config = dict(
    n_layer=13,
    d_model=256,
    n_head=8,
    n_kv_head=1,
    head_dim=32,
    d_mlp=832,
    vocab_size=3030,
    activation='swiglu',
    norm='rmsnorm',
    norm_place='pre',
    norm_eps=1e-05,
    positions='learned',
    qk_norm=True,
    attn_scale=0.265,
    bias='qkv',
    tie_embeddings=True,
    parallel_block=False,
    init='orth',
    init_std_qkv=0.0217,
    init_std_o=0.0217,
    init_std_up=0.0217,
    init_std_down=0.0,
    optimizer='soap_variant',
    lr=0.00622,
    beta1=0.95,
    beta2=0.95,
    weight_decay=0.094,
    lr_head=0.00962,
    warmup_steps=56,
    schedule='wsd',
    decay_fraction=0.794,
    decay_shape='sqrt',
    final_lr_fraction=0.0,
    batch_tokens=262144,
    seq_len=512,
    doc_mask=True,
    train_tokens=687800000,
    steps=2624,
    dataset='wikipedia_en',
)
Each number is 50 + 10 x the weight over the matrix's rms, rounded and kept within 0 to 99. Layers, rows and columns count from 0.

# layer 3 MLP down, 256x832, rms 0.0842, rows 209-255, columns 384-447
69 51 76 64 35 54 34 71 42 40 39 49 63 51 57 33 32 56 49 66 51 50 57 41 52 49 44 46 44 36 35 69 46 57 54 57 40 44 47 55 46 39 45 44 54 48 49 57 42 52 51 30 61 50 46 55 65 50 48 79 42 54 54 48
49 39 79 44 52 38 70 61 32 55 48 52 30 55 46 58 46 59 61 29 63 43 50 52 46 77 27 60 68 59 64 55 42 65 53 50 48 47 46 58 33 52 51 65 51 39 53 59 54 64 71 47 41 36 44 60 41 53 44 59 60 51 54 55
41 49 47 47 53 50 56 52 56 53 45 51 57 46 51 46 41 38 54 40 62 52 51 45 56 58 46 44 64 61 47 35 54 35 59 57 56 35 71 61 52 60 57 48 36 37 40 31 50 57 43 55 57 58 31 51 35 36 48 47 31 59 60 44
50 50 41 39 44 61 43 60 50 62 35 59 57 60 53 57 40 47 54 48 64 52 47 42 45 49 49 66 52 63 56 53 45 50 65 35 55 26 71 40 60 57 54 40 63 44 37 43 35 54 52 37 59 47 56 48 56 50 44 51 57 49 39 50
71 28 39 49 25 49 60 55 53 54 46 50 57 57 61 40 60 58 52 19 61 58 40 46 65 48 56 63 45 51 59 43 53 31 45 63 50 43 52 51 45 30 42 68 61 43 45 53 60 54 57 58 73 40 38 69 57 43 54 44 45 57 58 62
34 58 51 34 61 45 54 64 38 57 58 69 51 51 52 43 46 49 48 39 53 62 51 58 58 52 59 59 47 60 56 54 39 68 36 54 33 39 65 55 28 39 50 49 70 63 65 53 38 49 45 40 48 39 45 63 39 47 40 61 33 50 50 47
38 36 63 47 77 51 53 42 43 44 50 35 39 51 50 65 46 81 45 58 35 64 54 57 43 49 59 51 32 57 57 44 36 48 41 61 52 48 50 32 66 42 46 54 62 50 79 52 56 56 66 33 52 46 58 52 53 53 55 35 44 54 42 69
35 58 53 49 63 51 56 64 50 53 61 52 39 37 46 57 49 38 27 67 48 70 27 40 62 55 52 45 76 43 50 46 47 53 56 40 54 45 46 47 46 72 57 63 47 47 52 44 62 54 45 60 45 57 53 45 56 59 61 73 58 45 59 64
46 69 60 40 38 46 59 50 22 66 44 55 48 37 51 53 48 35 67 71 51 67 64 50 48 42 44 56 53 53 53 41 46 62 42 60 42 60 60 52 41 45 50 56 52 55 48 44 34 48 58 38 64 46 59 61 32 46 33 45 59 42 46 62
39 35 43 34 45 50 41 47 59 52 67 54 50 44 67 56 51 60 60 44 66 60 35 49 59 49 55 47 32 48 56 60 38 43 48 54 55 58 39 37 46 52 60 44 59 43 46 41 46 39 49 43 30 54 62 52 43 29 49 62 54 38 33 52
53 64 44 64 45 62 59 55 63 55 59 51 51 41 53 64 42 61 39 47 48 26 47 55 44 32 31 53 62 58 51 49 61 45 83 59 44 42 29 70 50 47 51 43 46 54 41 51 38 57 40 60 50 56 34 54 54 54 30 52 51 48 44 43
46 56 33 34 49 36 33 30 42 50 55 45 45 57 44 43 60 38 65 49 64 52 48 69 59 58 39 52 46 58 48 42 57 56 43 52 55 48 67 44 60 74 56 49 49 46 47 49 59 38 57 69 48 54 62 61 40 36 46 52 50 35 45 49
34 35 40 40 62 49 57 36 43 62 58 44 58 63 41 49 25 56 44 59 52 52 46 40 57 11 47 49 53 41 60 71 50 41 58 39 45 39 67 46 55 50 39 43 40 55 60 46 42 48 46 46 49 65 47 50 51 56 63 33 43 66 40 51
41 37 40 47 44 47 47 51 58 48 51 39 42 48 62 49 29 43 59 60 59 45 61 57 46 59 34 61 49 46 50 52 45 40 75 39 54 51 44 54 41 53 53 64 66 56 44 35 47 53 55 48 44 20 66 59 53 55 70 58 27 57 49 48
33 49 59 52 64 50 46 39 53 57 53 44 45 54 43 42 37 49 53 66 48 26 53 73 44 45 52 59 58 52 45 45 57 69 52 29 37 25 39 29 54 61 45 50 55 51 46 39 45 26 44 51 38 58 40 55 39 58 65 52 50 43 53 55
47 50 44 46 38 33 37 42 52 62 58 46 48 74 53 51 44 38 48 46 46 46 39 31 51 37 39 49 53 74 50 44 48 40 39 47 54 50 58 53 47 46 47 47 42 41 49 41 39 41 62 60 35 62 34 60 50 69 50 63 43 46 54 46
49 67 44 44 48 53 67 72 47 43 57 56 54 40 47 47 58 54 56 47 40 39 44 34 46 69 57 57 67 63 49 23 43 46 61 61 67 60 62 51 31 60 51 47 68 31 45 51 54 56 52 44 59 60 47 45 50 59 41 33 42 53 59 66
41 41 56 59 36 40 68 44 58 55 53 45 36 68 53 42 39 54 50 42 59 53 60 51 42 53 42 42 40 58 55 59 36 61 28 54 45 34 49 56 50 29 60 55 61 50 63 53 59 53 50 37 33 49 55 60 79 50 51 45 38 53 48 50
49 58 43 42 58 56 36 41 57 51 23 59 51 52 54 43 45 39 54 58 49 57 72 30 49 42 51 47 47 66 59 59 67 26 48 59 51 48 41 44 52 39 47 40 41 38 42 65 28 48 48 55 55 53 25 62 42 43 50 62 37 56 41 77
46 56 44 72 41 52 71 59 36 35 46 45 50 53 60 52 48 68 48 57 55 41 44 50 35 56 58 33 40 53 52 45 52 48 51 44 63 69 54 51 49 50 43 47 50 35 49 46 28 45 27 57 57 46 57 35 52 45 51 49 64 42 49 57
47 48 55 52 36 66 50 42 59 46 44 31 49 50 54 41 33 46 50 57 48 40 70 63 34 44 62 31 44 52 44 63 52 52 61 53 52 59 53 41 42 47 53 62 41 46 59 41 29 55 36 56 46 50 57 62 66 71 53 60 59 65 42 57
44 71 50 45 57 52 34 62 66 29 39 59 44 46 49 57 33 45 48 51 55 52 41 68 60 41 41 53 60 51 42 43 58 47 43 60 48 48 52 42 61 64 67 33 32 41 50 47 55 25 43 42 54 28 35 47 48 53 41 39 66 49 56 33
57 50 66 70 70 44 41 49 51 52 41 48 45 46 47 39 46 48 68 27 51 35 38 45 46 63 61 30 47 51 63 54 52 55 57 34 46 46 58 44 50 49 65 43 23 40 41 48 53 46 59 60 64 36 36 57 41 46 45 49 53 64 34 41
60 59 58 63 52 41 61 55 46 31 20 42 71 47 52 52 45 47 49 58 41 46 37 50 36 48 68 49 50 53 45 45 28 49 47 51 61 47 49 40 68 62 52 56 63 38 57 53 49 49 53 60 61 61 46 31 60 49 61 47 57 36 50 48
60 59 31 33 56 42 49 59 51 40 42 55 37 62 40 49 54 59 51 46 44 22 61 64 55 52 31 52 37 55 33 42 53 36 53 58 65 51 51 50 50 60 62 56 40 54 59 49 66 58 45 54 56 38 84 57 50 42 64 64 84 53 47 43
47 31 48 74 55 43 65 54 70 61 32 52 38 36 48 68 57 34 72 52 33 69 45 49 45 36 57 67 59 38 31 61 35 58 52 62 35 59 55 76 33 49 81 53 46 47 51 41 54 54 34 44 55 57 49 59 42 48 52 78 65 53 54 22
65 64 38 43 45 46 39 61 67 59 60 49 42 52 44 44 33 36 36 51 63 68 44 34 48 53 64 62 49 43 64 46 49 31 53 62 48 35 30 51 41 39 43 46 60 54 38 39 59 54 39 64 51 48 64 41 62 52 37 54 53 53 54 58
64 62 50 40 62 49 45 72 50 57 62 41 48 55 52 54 52 41 41 42 70 34 27 58 40 45 53 28 65 56 56 57 42 57 73 52 54 44 46 53 42 50 44 47 65 60 65 35 49 57 39 44 60 51 51 61 42 41 59 62 51 58 50 64
42 58 51 43 55 42 60 41 54 56 52 54 50 53 63 55 54 57 57 55 47 47 41 66 62 50 55 42 63 53 46 66 44 46 47 54 46 56 58 45 37 53 58 32 34 43 52 40 53 36 48 43 43 51 38 46 66 50 41 35 61 51 42 52
41 57 46 40 55 56 37 48 53 49 53 42 50 62 43 50 54 59 48 28 46 43 58 59 48 50 49 41 60 51 45 43 34 42 57 69 51 61 38 38 48 56 49 40 24 60 53 44 49 58 54 54 45 59 38 58 55 49 58 55 54 34 57 36
50 27 46 60 68 54 42 53 52 57 49 58 43 44 52 46 46 49 48 28 52 46 44 65 50 44 60 48 53 56 45 68 52 57 48 66 37 64 31 55 42 33 46 59 56 63 40 52 56 37 41 56 46 36 67 61 52 56 55 48 58 60 62 53
32 44 39 65 58 47 51 61 49 51 48 49 53 25 55 50 50 65 58 58 41 47 49 48 54 59 42 54 47 37 49 54 55 60 61 64 49 56 60 56 45 52 53 55 38 46 67 56 44 50 53 45 36 44 47 56 51 49 74 35 54 35 37 48
47 24 58 48 43 44 68 35 43 55 52 59 35 43 60 48 31 51 67 63 49 39 48 38 43 47 52 61 36 36 48 68 59 56 48 39 45 44 66 64 36 59 53 37 51 41 41 45 45 46 57 47 62 41 39 40 59 41 41 44 47 56 41 57
60 46 57 51 41 58 60 50 44 29 59 49 56 58 65 24 46 62 32 45 40 38 53 52 38 64 51 51 40 51 62 57 66 57 52 68 31 49 56 53 56 39 55 51 47 62 58 46 58 59 51 58 70 69 51 53 33 41 62 38 49 60 57 34
51 39 34 69 44 34 47 50 59 38 53 54 50 39 28 41 41 63 69 54 31 50 47 50 38 64 56 42 45 45 61 48 42 71 54 64 33 42 31 39 59 43 45 50 74 58 38 57 45 61 48 76 52 44 51 61 57 51 35 54 47 59 44 35
50 53 49 59 67 46 55 64 50 56 45 50 52 34 67 54 60 38 37 55 51 52 52 62 57 53 44 55 68 43 51 48 49 49 40 62 53 67 55 48 60 57 49 29 48 53 44 39 49 60 47 61 50 30 61 52 37 57 35 41 54 61 41 43
45 43 40 54 52 44 53 42 34 51 46 58 54 54 37 41 35 49 38 83 47 47 56 72 41 52 61 56 53 51 56 64 37 56 37 56 42 41 49 39 56 52 54 40 50 49 52 39 49 63 52 45 42 56 56 61 59 48 65 52 20 26 63 44
32 30 37 48 64 50 23 59 28 55 47 44 55 51 51 38 45 56 59 43 45 43 61 51 56 52 51 50 50 53 71 48 47 51 63 49 59 55 38 31 35 43 46 36 59 51 57 62 30 57 49 64 63 50 70 50 46 34 56 70 40 45 54 64
41 49 69 66 46 53 59 56 56 43 63 45 53 46 57 77 50 38 53 43 67 60 40 60 56 38 63 49 47 46 75 37 60 41 60 70 48 36 33 56 56 60 54 56 50 46 56 52 60 53 54 60 52 59 33 43 54 44 63 60 43 54 54 40
57 52 59 49 45 55 51 47 58 36 30 38 38 37 45 64 42 54 52 55 61 67 55 45 57 47 51 57 55 62 53 36 49 49 47 54 58 52 48 54 49 41 56 54 54 54 32 44 34 61 45 57 56 44 64 27 46 58 50 36 54 42 41 44
55 62 47 45 65 44 60 59 51 47 61 50 49 41 48 54 73 26 61 46 33 55 41 59 48 64 58 46 38 49 38 53 55 38 42 57 47 54 36 35 44 42 56 66 43 54 59 62 57 35 41 40 49 62 49 67 34 50 51 42 30 47 57 46
56 42 48 51 63 57 54 37 67 73 54 48 35 40 69 53 42 45 50 53 56 50 39 56 56 56 50 43 47 46 66 49 66 66 43 35 68 51 50 50 49 36 55 52 38 43 73 54 42 37 53 39 54 50 56 59 68 57 42 50 44 69 49 45
57 54 51 35 59 55 43 48 61 34 46 50 57 41 43 75 59 41 39 53 39 42 41 57 53 53 54 33 47 37 53 55 56 59 51 49 40 39 53 47 47 59 47 47 72 37 46 48 53 49 41 53 41 51 48 33 40 35 54 43 59 42 45 44
22 56 62 60 56 41 53 53 53 46 38 52 17 60 44 61 49 64 26 42 56 72 52 50 41 49 36 50 56 52 51 54 44 55 55 44 61 26 53 25 48 50 51 36 48 52 40 35 62 54 36 43 30 59 50 62 70 46 58 59 28 64 31 61
31 40 43 37 39 40 67 40 54 50 50 47 64 46 52 35 42 50 51 47 57 33 50 55 46 61 43 42 63 51 45 53 55 30 41 61 39 52 66 34 50 56 47 54 51 35 40 42 65 47 58 39 53 55 51 56 66 56 59 37 65 56 49 49
42 43 46 57 68 53 44 53 58 44 57 38 51 51 36 46 60 55 52 53 57 58 45 51 39 63 51 62 46 52 49 42 69 43 47 55 52 68 47 52 56 53 42 58 58 46 52 56 64 30 54 49 45 36 36 65 49 54 55 71 55 51 49 59
47 46 44 64 36 48 57 67 62 37 43 63 45 64 50 50 59 30 66 51 54 41 60 71 43 49 43 39 55 56 44 48 49 55 50 39 43 51 44 52 45 66 43 50 55 44 62 45 36 60 50 47 34 49 74 52 23 54 55 57 36 60 46 46